Weights of a small transformer language model: MLP 576 GELU, rotary positions.
Each number is 500 + 25 x the weight over its row's rms, rounded and kept within 0 to 999. Layers, rows and columns count from 0. Numbers have three digits each. The size before them is the row's rms in percent of the matrix's.

# layer 6 MLP down (transposed), 576x192, rms 0.118, rows 545-575, columns 0-191
100:489516506498500485538517481477546490515503513509468532527505495502494534488551493504507469465522503492485466478428491514495487469575506535459491497511494506481508490499513476470499510509509525481509444492501502476532525479552473541522491466514498547501502451479535510490518457542488518514492448502466502511508500518556526541498490523512500523481465506489548483487469476481496499486484479510524531530447491524478502507542450496533490477509481502486517488484504431551487490515478502501530509530498543489459523492490489553500506545496451491478512478532510490529519480494524518504
094:474552522494484501545501464471484522494481561491503468529527457512465501504502481491514531525520538500494505509475478499494556512495494516481501540443469540524496506470460477534489514499532510491472482457499547501522509484474476536433502490483475478484442501508489514501539489491512517501526499533523495502539533504510476519503498507522515577511474524478503474485533524472531482441515523483543528487513501492496460520498482477485487478530493518484540497516509483490460473541470527475455506475484486480487478513488476484476467510474502484526485487503497489485469507506487519574
100:535513510516498481517512456501455501542525480502491498482494469489496512516508508495516507518495491491543525498524495490480460500518492507455453467513560532455500493476486505511456503539488472545478485506530506501516446511492481462530488547476505513512504492469505487480532441502555490537556501552513494524466529528530531517508498459512512471483513521492486514450477491513538505519515450493493510509487475487445484507535480497525509457473514519467483485494483498483497495515506502519474484442537506500485503493471488551538499478503482479522516490542509502435537478500469529541
097:451536521541520490480519510484554478514494515528485480470504496539462530492530539509500472500491520514471469509539504502506486475498468501543442492514469512511565519501470509511475532466520500482504525512538571514504526528527513524507520521496498502446509504555493493492498500514470501495530500542517513515477500501481474482451451458497537470496496489513498509476491531476487509504476525528533510450518485494454492534523519483495447506488470518487522488517446500495522500491532482460459500511447468510486532546517516456478521470492485509508499526510523473516495474486527480524
113:530513486527444470555526468481541488511445470482490467517545475505505511526538486522499468521539484474509500473459506512506504490508544504493503466473504534504527490460533536525487503479522483488477508488497500516462488483489487512488516499506554517480538489498468484498512517542520534491505506503504491508530458501536506542503509527521475497474473485507512493510521505540548484493490506518510463502497527546516522563547457472441492494487482535467541497497459513508496518494457501490495499511469524487461494471444497508515462526526521516471471514496504456478504539501446478467
109:467478512523491497516554488503440480522507482528458460503493485506481500473469484476490511525516489464508509550473494502524477486487524504493513458522539507431478517515548494502525484520552516509490469473514475490547499523505544516496489470494471495538505502476512475463520484531477481510494501496500537495464506494495503500450530485495452521520507519451467512467549507499547478485485497509532557479510514487509530518501473499512511503533440451496525468508518501564479465484504516514553523485499534524525518497515500514511512527459510497550493459501486488496468494492526545499
122:481488494509559524498523528479515496473510496481529528519525484516509494519523508532508514526508518509523528443482527523495528493491496501491533506530491490522482518470524478548475475489465471464467505534479474508541525483476474479483532461484526511487534502516463522515538500476490496521497489501505505482502503503538470485511522515465507478473483484502468465510532479459530466496502507490526504516517513510586458510499427461490509495460481513480559432494501525491456492510490577487527511475486541490501506455496503480465520525520488486471503481509523516512509471452515488460
096:484473520457453463530504473514487473520482473511525502495489464527520506494492498539481504467519507441507480505478482527527501527520509490497521497523508523506490494482500538476436489521490532507505490518519502494512496453469485491496470468470478516496498451520560501535476512503522491495486455523544505525493467503584509510524482501483485500516468521508506487527501545527541503515504435532504524555516508529510522524545539528471519501524466513539497482490503492515437487498516488514464476484501489501500540496500520503516501473515460473505499473464515557495535496450480472461
109:513460481506552468532499496528515477501499522490495493462489504534480559483452472510482479482528460498486521444473568498522491495473509499510499487479535525506489512502483505525470485470531539491539559485549499488481492511530471510480488500495496505542524533487499508477563522515516503513524522499493514478498518496508525491482443481516486484518476482489480493464488472509479489514487475437530494456458525543515564490504506483505497467506503491460492480532495523494484524485522511490472530504524536503483504500465523523512475532436515460476533471517470486546509460504533507494
087:492519520496485511465527496478477551458526503543575528502456514502509505477507541488515507508505503503507509497513507512538523498518480456520514475564500513498410458481505512518482516507480510538468482528522489536487492449494490461534476490508510498501535474477533495504526517461495458532524507547536546507522497466476473488509516456499518496493478532498489483481517496527449477532506508510479527517495501472482475511415491527471543479502485473503497493490474531500460505486482498500488484528509520525492502553510493474511464491521487516503488483496506509482508541485545468474
094:522532493479459480504548472507479494508497465475491525526490512471501497511465542513524511499526479502481498491522474526527504484524478538524476464491523488474526557451473498450525522484509516510473461506503505492471464500542457536541480490508503486533473508528500510512487474531539522521475490520510506489507498500498448531551497538496534518501483488474561453488459468477489526513501479465531471501533505514505510560507464503507492497518449508530552497531441456519479524528499468514501494512521477466470513485517461489519514483480500453510537510528520481517523476494476482512
122:531475513497530460487461497579523535458483475503524492516527517490561443520501468465534499536498521478481517488477507492464518526472497545506507481498445501483502520453478498507504528457495516534472514501524445474470505516501514499488510536513526477496524507494500526536470492495482490474532523490479503474477513472496459461462549522538494503463484508556514518521465472515478513492514503516524498480504484528505461522537525502545523526511451478464475525475498515454521519488510522466506515498457532499527490531492485490490504505475488448494469500506510480508487512491474544502
090:472528552497516547459541474487508458491484523536499527519513522483523514471510485469481480489530516530495478509488554500523493498471495535404515490499497502515511506517525494479517471496495481503481477495511503497517495517489530491513517469495531531522492565487512489491527510511516504474525491550485483563515490477511478524522464493532504529509452508481488490471487499475524502460504499495547490510471570507507481485494467516514536491491513466473515494499527496430471458514501539497478555509481498463497508487530491506479504507505511438498511513503464499467440496536464492505
093:526537537485493501507476463538499465497486483510493466567509520485529489483492517450539491484478500469537534502535508456516485494507508493523496492482533503502515460541511483508462509490484516478574479483527542504496538478516498477516474545526514531521511487531544477468513493496476505501460473481489511504517464481533530501505479497488470416510505461516460450474503474488497513492488479508515532476507482499474503528484532475499503512527471514488452511500513502488538505526518468461551476474520451524489532513502532512516495488508542508464496487535466522504471471528520538506
103:504535499460528472528472516531478503513546479484451510539503511561485507472466536516498510504493512528501465475512550531500501527496479518453473499492513502522490481497477498504469488538523499493501478505526501521486488514522505481499515513514570497466492489499513525523520499546480468533489530470487507512498523516479479486511525491446523546500465486505499471510495472488521496480468463488490494509552507503467512491504482497469495520472539459487521502501419473431483490494504514537486505523494502528493518473495507564475560470478523445470498514497537490479535497476463529477
090:504549470529529508461523514536520483520508484515502542493416505527486491502498498489504468506509508511509508512553516503544546487482510484491500531526484483490492484491531551511533494535460547513486475531506476486535542482485480518513484479483539499482512515452490556468454539529479498542502482477484488479522512489499517467515480496489506548525526507477511478493519529445490517500504460459527460528466477532518482496509496460479496523503515499479527510454485507510488511489506501481467486514471484486492487490477485467488504489494449555467480512472496513506485470546467469561
096:472541565543492476548508518503478455523484488502515537461539526485558518500454491503535471510510500475546523405493495481512541529523494529486485509473533507532472500523484497499486505522535489541503475546491483487504454495492486518524486466511491538516537511508484461483502477544471528530499495516501489490482513459515496484513488522512529508523483490515497455514477501541497516478472528477528489478470484489483458493480518489503507506498501480518527487516491497545465528438476519474494502509497511489460529462490500477474519515528490500506525462502526508511463433498511497518
100:504514514517513504509487508466538515510503482445494468493510500509493527497500501500494501497534496511492537490435502480537477472530548480485515457502498443542478533505506454493499510501502485462479519525472459521535494520539502506512465517523515527514504544507497481459478453549483546518477503522527518493473499526515499456476453475474501485517493461521505515539460507508550501489515468494537522532542511493527480470527488491473433515475484485501464508483493501498476513504503534468510528463464480537474507498489513492509500470458527481464489482537484523552508521447510541484
083:488504496530547482515473478524509533517504475485520510537472498462505500518522445484490495479452494493494494533440516484485520501475504507470482524534477510507505523540518520511459440498483458487504492492506461517489452515483509520547517472511546472489521502493495520481521530502491500523498499469528506516521469537545476441487536471476527477512488463486527468504496525549498525487470484568492551529482473501483493531486505518557507516458527492507463505502482498480482487456444493508519499467529509509513487492446514496515512506495527457472514495488499481519543530497488483546
092:537497469506502552556505511496530510518491446474489538519530520449501488482512501434537487482511541517471539481484487521477496511486502500492459498519510529522505511474520521498454486464478474504519483531497510518496462503466477476447489486463488495494470478558503521507543525484469483527515487513478488524491502478499463545537487544550538541501529510499509489521470472485488467497490478494526487511496457505486507523503511501508506500492490507489471492510494513514478521488531486482536572496517451505491550484536501522491544524472502540524518472475560492439492519496501491497
098:506536496458499459478481489480576489450475547520461526476508503496481507508460513496503481499532513488496493492480503517460482503509488498439500511477457531466505479520509505506483501543478520508504495481497509538549527543535525484482460490487520462545480485447470491520537483517496507481473508498488526509489470475525542513529490489484525524514518512508456486522462488457477490504521483527496488504525506561469507484520512494504486499532492484542467503563486506462537504468520515504450520454497463474500506466521503509520507506537512518520513524533511552491451496474509538503
084:506505501502462561484491518524460495532531463484498537516490527483490499525467517514516516485493501536460486496527477454493539504505498463481493464535529483483510491503526528478510516492483500539505475492523441473467512512457478525521529514460497498505520476450478516517487498491540454521511480475527515492517492521463490507534535488544480488501575513455534505505471475465507513519489515507483440516499483498509497532456505521490519491505458462504453514496516492481488522547516529513549536452517467522471510555547497488487517490488493527499484488529482484514502554492475504498
095:503484519501494475556468507492507530488481532516493485475543535521548484558485484534469549496480488507504493494461513526516496501533498543456508497482516498458507528482449442466493491517468526472500512470509474460458536501509471540552511523523471492495469514457528533487540462523487513488494496502436514471514486538530551515474501507489461479450510531500464497490452497489511511493501520514523530496507509541509529527491537519484478499502499518478490493500501475511482485506493488525549503532500470473496541489499474511480515524502487516488441517541466506499531482499529511468
096:523534509515484459469520533543521498482482504525511508547517457484481504488512514482490517443479551485438477487496493516497514509508482549512530510498446488476466496501564528481476541522514507476479442511524445499479483472475512483469509484519481471476557519477452550487483533486511502481508538469544454505456505481454475508512506535499470489470476495516484529526476505477502469504554481486494490509491520516501487490504528530508543494504554479498485491509495509547514504506486488504505473481515461536506515512528485455503496498508491464496540531492511507526478537510493519494
099:505468488493486523480492537496484477486517487460457531504504524520487517452473501475493491495505515515542488494447509568466507517523501496465476503508524462509516503495483486508516505471509444523493497517495505495478497524498482475478562499493476520555484476523467522492501527503509486509488541500478506500485547471533483518481566519506518540454484532478479526547490508495466492494499529542553476497498492469485480429483511517477450532464498483575499522522465498464463526518463506524519503506524528507504440510513485480471514506492499519518496537505516477466504509519495483480
082:500450555486535505506476490530491492491500466455513473458474519503484476520500488465506571500442497491525523484467430503513546533475473478476484500485492511510537493517500541502488506506468485467523470499535522482492546506463491526499523468529488505510451512493487481467493522493512493506522485509484480510515506501537471544490485484495524458474475524490489551544498480520512465487509523493517468533485466485485496488507542477523496553521486538452508481485505541551510489508522466480496495498484520525470465500503515509488495542458540527484497511549457514517519470527484494516
086:461510488511522494473502465527483498497468478530507532498556506486445520539488521491565544523461493474443510509488503502518501518535501520454508528515533485520492487469504501501489477503501499545508527497519502482483510532483496552495457505487507546499471449516475513522505509511488498540509488471472511508544504486533490492508502549474450491502501513445500471480513465563531537475532461491530501460509486462478494499484478513480504513537500484446499483490457506528523476470520489532480513485495491460528512505500465544514483483481489487529521505488514548520520513490517490563
113:516500507502536510490521499521528491525524487506471491525461532468487538486561520466458477475469446530494475534478502518528551557427480524498460494481539522459499493482479498479516492529520457449505507522528504500492515501472522457481507498502518503521477512516503485516491472456502471552536532499464501509479527481481493483475501485529517518499484495486504524490492481450505451538502513529470496513485494483531513512489503486531530537508510555484504507487534511517477480499481451489511484506513495547496477566528475486494483453532516499503515509479524483506478532550492481468
112:503474533522521517525503468516500509544495483511486461541453535499491516528501517462495466530470494469535534531476553480529474499501436491502499491514524478470473497506501534522446504535481492506515496483522508465455519482506531470460505498483497523495494490506532524507458468477525504564495494463517556515496477491515493465487517473483513512515512470499509514491522492484487465509465504502513507530529512453483550543473535489491505485533487493480526485490523524521466494534493482516500475496494504537484473503510521515465472534526475465456535537484441477491489546473524551486
112:465467507516526491496506490489502498508528496490533500520528460530483523516465482525466484464488449460519482514442476486492480516524481496503483481507488499498508491500545512501498509473490488488468473510506493520536461478515534525498511521517476533512530537492482488524516512501477495499510453531498493523497495537559477486486451500494474476496483528567506509480480507458483480483504499480525479477503448524507468518512466484527515532516511536508490481527532471492532507495520558494482510462451486530502536458479484468497499541541564445538527513525505547502463444506532522495
097:484489480497456511451501529553491526522488543506497531488469476513497471508460530503468520505524503550472539501444496555533543521477523532471485529497461493516496523555486492518483545447521528496537524507481469499480516482504500470474501480491496529517493478483467494472515520497520506501472497510509509453504479492504501518490490535536537507502510558513518469501488446518496550480485497510551506497493491511461496479501533500509501522497523483520540509491468470462504505475520514508496489489506471468498512498481512489483543556499497426515485439500501496528455475464490489474
# layer 6 MLP up, 576x192, rms 0.117, rows 546-575, columns 0-191
103:503557494486484470507482478470505514521523512555518496513510506451483479512548514499516524508519504555531481473522493487524493467478506532526482532497458522486478461519499512526476501486504498431510488487456454512525539473520479485483516509479475519491454508495457479536488512460498536466510503459511511478516528532461511544458481464502483500509524444487484515501484498486544524490505536520485485522457516514490494532458487501500482504533488493482539490486548527485524505535499489521468536466521519523463464527530495494527534507510507517503491495485474516527492544433462497500
102:500527479533511526524496458486490506519528503467504503492503479517465490496469495524486548521502460505512484508527496529493493471528530521525505448491457452487511458492491495550511480510496477499457505525508504483514452469515452500512501505463459520447539544484439473521529504502527504516564456465523501493509529511471524520458471494505541494479496496485477500511498476490525520522502516488486486488492482511438486534501494470521483510487563458455529486516521504537500471548502480517472509493512526512514515525505517522503571507493464499517479488468501552504480486470510498535
106:522500480521444521491538499490530496451539509497454471466460508532492484512531536487517537504498503510482508531502533447468480440511502555519509562496500499499516501523515496457492499502488491459412485516494500490542476477499513492484506516478491499534503466541493473472520504490547484530521478504527533513530526494523514498453481489475507529476447516497510519512516475474512483485494498499525547555530507537519468547476518480490515471482528482496519469497465524503484512507502486482523500478515528527493495514489498485460455475523505499511493519449534464483478482480472514508
100:511458465502520505496542470480484494456483492570529486489479540508468515516532485513506491508458516489479498484496498500507483562549522538465485485501498458506483468499530496497521550469483519507464492488473535509531522496469501508502476528539484486475452485535478502497504526566506496464505441500523534509504520479486508477516518473454538524458496486509461465532520518475519519487459500504525492476525498493480488498497480496471476487465530516508519556546500508472505500513496489435509488496481538499484504531466460477477495473503502550470502494505533470500520527532514529480
097:488498499520503489483514474513465510513519509532455523497479486459497516518535488509507463520489528526492464518521485496558481481497481535518516462482518527442528516468582524482528497507514496481529494490447495503543470470517486496506461527494486521518512513489432475481466515514472485537480512508511515472507538472476527520458515473524539500509520515499519526480542518509507451471474493495505559491467519514457513477513461500486530527511498502480496536513555518534513502501504480480532501486486519534538481515542475505481517514496449507539533450507497509493469514468492497536
097:500496489528529527489508521501461516475489521500462557492528495492533487500537520527518517497522518505544521514520554506522469499472539475506532504516503492552498468477534484503480485527475519481499443554477477486542498491509454504498479514503486514494512506494490521524487499529505498523532481525508577486484492492502488488458503513506518489471460459475481504484487485434448500492500533493510496525481540493541428493479493485478509485460473482451534470480458486502517526496504513499481533517529532489467516484519482466464545541486480507471525475492545527489508500468513466502
098:525472498490525506490524462452518473491504494490501461500500485486519514504540484496526456483526488525549509540551507453493472512504557511524486460515507473516474458468544512520482507496480484467497539511504502484556505490532482502480426527547496534434510456537485548494459536501497506527512472547526539494498507491470492518527497495453518492457471477514516512507484496466492513485501506501501513474494479467488522498501516545466531522500487518490527494505485522527478478488506466515487508539498534528481485528516478474501520480495459521527523547476489480507463523477483481459
096:505500482491476528495500455477494484487507515488504537495449485454525543513507505491498515511504482525495545520513465490495479521511490550545540532481480517513494473486500490473484524509509509474494521513503504501507547531555461481495506548475487542491473533434477515541529538447492502518489493509517489467499518514493498504487531495493490488531496507511482535470522478483514489478448508505457478523479496508509546476455523516520511507507501459483492569466544494501496543511507480505462513541510511474524475550488510491483475482419527486526501524495486512514434512466488477507
097:469500513500511532499550479509488453461500504527534458425498489493485493466447523506466519455498478512473521502514490507479502549496491523477531452499483479498512532495546502509522492454480505520495481511503496469481516465509492518493510524520493480499494496474527489500548509482519541507539488472507537532476489494473513518452527509459504554524457513528514481482516522506505503477484511513476465528437545517454507508504498472536488523491512485502474511471477499487509540507501483490529497488528501553490535533519472473429508468508486498533520482511505524511425509499522491476
110:503571515545488492464523438486480481536506492501531515477464484503455522456469514471493478466505490505528547495508501488517478530468514575547484502546529524512484525492505493488514497519490503478484471520509485530511500485473466485507518546519490515472504468472508538523511507495562470495504495518508505512481500508462502520543489476517515488503493521481480469501482494500505537504526469499452499514520509503484501555533504540515469458493499493486552523513505502509508481488514469532472478530453483523501495485476475491498506528457486499499452520530485453528524440490546458501
123:515500494512503517472490535527512523464495461474501498512500527495501483526497466518516513493503527477498494504505520481493473500497553506519525533521482488531499501455519545492509502438474511505490501537487498479511522474511444521510484536468488506490503576509528523550488521487540482488519485466503502484542551516457494508464504507538510503479448499513507539521477511474492480470502487543473493456482510516486424557493542478502508488492475466477497528500489493454510545529512482502520523483478510507515520512483479489469497535451507472496481476507517467549480536475451510447
100:525549528492559507461547519509464512521514484470530454518494457513478491476525495521511525460507466498509467465506520480506491529529522525492470481515512542523494505495503487476480491487491502540457485507457500487474476544493474460518516512506548513502505534566479491450464516503517499561495476475518528515508525479496515494516444504540479520468476479454520514488559527484503500509481535510512531524518491486513437495496541486506513534472521477457471493504532468535500488482531495557481487509474505518492498501529495473482500513482493489465484521479453486483481511493513516498
096:502474459484471511517515526532468545512541480528484459483508496475470507492489495487493541498497469495537507523477519526492484518471518519549489507513503474444492504493468527552556509474503504486505473530541497497519450524521493450481493479505477492492507498495488518541522539514517439520523518493527496516463448544484562488500482502528460537509511499517522540484474537491469517501478512501468478541462479481507449506498483561449471485477512474537510500491482533496500468455523495523481481504503510459489498481512469476494519498477483516495529499473560502496522505510508487523
099:529515500533531494479490485520490538481510514503492512469492517504501460520469508489490557485519483518503516494472519466504503536473496514509545524450499505521517469506500494480480499501461530503477483524504535522507486483507522493522507484518495467464469511513537494528492520531480524480545514502486525506531501504525497511494531466464500479459461516470523467485546522488484512481489483510505416525472514493514512503497535486480528511521550450490499499483481491510490468482541469510555529556570483518460493515529452461446475497486515532502520495502515501534476517489485419498
098:492550501509497486506533482489453485524500482506518460508516504495472516508513494540495481502498470499509443449504522483516495503538485561522464491525524475496493507465496473529548489461489484451454505548457484493501499530476469494454475498475515483485479527519490503537527514469478498534500519485522526466491510467403518513506484486519468489517490410484469518490510467501511503498482551540496528470510517477466501558495519494500483519496554515479496484524505528486514472511514511513515512509468484478495522511504517553541510473504524511510488476506473501504498475523513524519
097:526480474510475469482514487512517513472526495504497484487490494509527516536513506495506497494477495540520526480511505497518499513512508521526588493523493514488483507494492516508540543516502560512502529473490544513515470501514473502464483486521487462497475493472514521484534494454550518489539453489509504489467490483472495548543487459489533503469479517472505500450488552495507482515521518516519498476455521497455492488495504548517474484548526495485551517496569511478499519551506477526503471493474516503448481482541500530522486459479511467509417468521490516474505492480501510501
101:471515532476472520494488469470489496452570516512508491485516486482492524491530494505518557520515484488538492499566517496509481475547537502534505528479454463507469489503489508517495513526521529475526496514490526495486524520523444489468502515479498482515521549467478516472553517495502504536461506538529514517478554505442514497471470474505490515490500474516514529518502518480495464468510531487452506494483502483509474543483479519507479490470493470474510528485514540432533453487508478460477525484486489512445463522535505477480515517444525501499515478480506513515503496478494497490
096:501495483510521550471514510511469483469504503485477523508502538463493461485500505510547478493484501488488547513560456489503477490458498513482537490465500526472450501505496477473477510481486523512504458500505545461444441474502498496500484501501466528538479525484481517439536539531523500457514528498516499500497491502519535547515534492495531536520449484532491500527480492475491496484519466498533491498497473468537459478508562523474504506514483440517476541478524524498533531489507508474527461474536468527526499496530500465515474471481482520497486500498528497493523511496502467473
096:476492442486487510510514508531557491526541463478472514501532524487491510447491519511501503474519500533487464484515479496467482501491512499503482484517483500460504513480474545483533526475531519478485478518497504519503507506542427495468512520504497523456502550501450495498546504452543506457506509463514518528499490503461548545513499514531484532511469504474526484499485513493525474526509484512459484488454494531504423497482491501508496469523524484491523528519509499476520458516507479518464506478438481486519559519514470540525503517479475499504511470508499507467528552486511490506
103:527472492526509477457492517475498504454496526494506505488534520422463508526545473521519499480532507515460525500538537489471478519529531529462511534500502465540525453507532502463510461518434549459516489507499494476502505531531477488495509522509502463496450489509472498472492524505533486483558507507516499473490485490497495499507485503479493514509493510513487504459491510479483531526468513528551519494489456506473515480520515489490513510520471499474537523463494552464502517515511466520490512479486487493524543544532474486528520512472505515531535479480553517489456525458505487468
094:460519486515461550477500494458464474519504503499530494528514479539524498492484501517489501489439495535496491522525459488505512496490485513586537513513509470492469492479531517475533509490488534489486499491514496489488478488490526496497525504522473546477473536515489522454456523482566529463492520490501534490484517492470534521508475493556517487467478461515495498507532494539515466495466476481447531511505457508496502491498487513512490530489502511522497549466490524507545508499497466505527505497493498530449485482560483477556473511433482510499537503474501499498480499494500507444
105:537505450524530503510480497481507536438488548511462458538528518494527499525484474458471506504519505512507475483498493490479456470494516498515542517512528524478500524515495490476508468544490517471487528530469521487490488461479473463491504488515456515492457501483497505516537508488489500443506489509530500448529497509481480507497514493468513534528501506465515503467501489444511523446498527496492537561497487540505476511501547513511530503502514500508504540444521507546548509502500490500520461539502511521478524512498491532519514520507506503519494478506469493556499475427479514448
099:484492510509515461490521484518485516496509507489463505502494503451474528480490520496481547484478506534516529532469504500519509506503521510499551484503530515467485481459537525482513488434499499496500479502469522491475502488510503486506505514459456488504489504446431518514512519480532532546508462520528518467465525548511533522504516499495456515510445472468494553522508529466534488502512491500459445496467514548475438553470518515477502516481526527512504498520476553487508520483500513497490487500541515481498475519494501457464502487466510523479523526471521534518470488487463474523
099:483515530496566511492505507531499496529544488510487487520514493451509448517497489510486489497515515543497514448513487463502474487509524473494513517556509486497496497504515509483526492484458555440473530497487488518535480524522483495488475517534544528492538492480498495523490516526517523481526497489534530492497429562475504535517478499483449488490544516492448485490476465487503515469522458513542502523497486489459499503487471497527491489517521521488504462508555484512506546509528500457484521464456528506484538517484501532508436477483492493490497476489470479477504507473529515460
092:487501510497543511509543510513497463518513472567505475471456541457495490480523484527474493508477507519509514489518521473537508522546508566550520481505518494482506491509502469462493482478474503482538519517456496535487500498472492496498517491470511462524442503524478505495539494522494503437487482519503509485515536486493528545491488527514481514511468494470485572502521488512448488496485510552484495475493500484502508523483485488474504526460505491462508553456463503481510488470501504469523540509460512501485541498496508457458505469433488513516527451527497487490517500480525486505
092:529505501527485469466462472470491505455486493468492502488514510473517500545510494464529537519493505490517533512496515491504465501509526450501467511519474541494498522460516515495484537480463467483488452513525531519515457482479524488464528516497453500497473496497502527502505503507549485485504512521494546448520542486511497509521575496496536493500486500502464526501516512483500514483512548549434486554485543482532524514497548521510487457530510480510494524471504473485481554508509460506528431501517518513488514494456470523472474515508522479493518527489519514528496505510504453492
103:508545498515490492473511456492536544504569461486495486503481503464486488483520536506484524502500465535491474500518517496525492462468476550501518478503527493474489504483495504514503496475504463493539495546480497471492483466494495467490489506525498523488467540527508468512485520478505526528514507509484493540478524513470522553466451498514517553468514521535521497507492507503528496474504491573493512524427539479466482488489490556471480525499503498461483531493550507508461516506513444498476512500551488519491493547454489526507494449516499511495494491448532516474471513511498496501
099:524506511509504527480498466538504536555548488492508488481504524483494497525493492468511520482490483503505468527479545455521479491496480527544544490468485511499481490477520502472491538496482506475470518482456485439474505492540464467462480499506497456476508534525473496513489497441511497490480471501557548488494459518496494511475498452478519563521476470485541498518493545497483461509468530544514525537500531496476515546500464472480481509510523436456532469496528500515487525525509504495468486499488503487502509500495511524456514518499480504511551509488542548486487490491524503500
100:454522491492523509431503530505470518507514462454518480500513514501511454545487455527522532476509479499533507489536487506470500512558525485537500518485495454522501487489499535540515499521512515492430495522494477548500454491535515500468515487519493496484529523530481528474523536490517488524504495502537539495522536529484498494481496475504490499521490478523487539512504559504432481457502490491527519481522494534510488494509516526481497474519500514495495460558484520457506485509512485504444450497459536526461482537512472468514491542517490491478484487466476482510515469484478492497
102:510468512493518499518482461483464495520507518521489463458485488430495463472507529505505508447515500512537548484515468479535497514485477514489503511510494515482503500501479480535507520515465532486495530554507458514510500541521444508486551474538481526526494523511486494491520507473525528479532495501533514523518508496444516530484491526516479536495481480491509515473546507484510516515493510538539470519436505476475496487423488541542497521490522501481521507499498520447525503499489487470466504493514502467492532555503465478503482485490535524529518536470464445523495514483473497478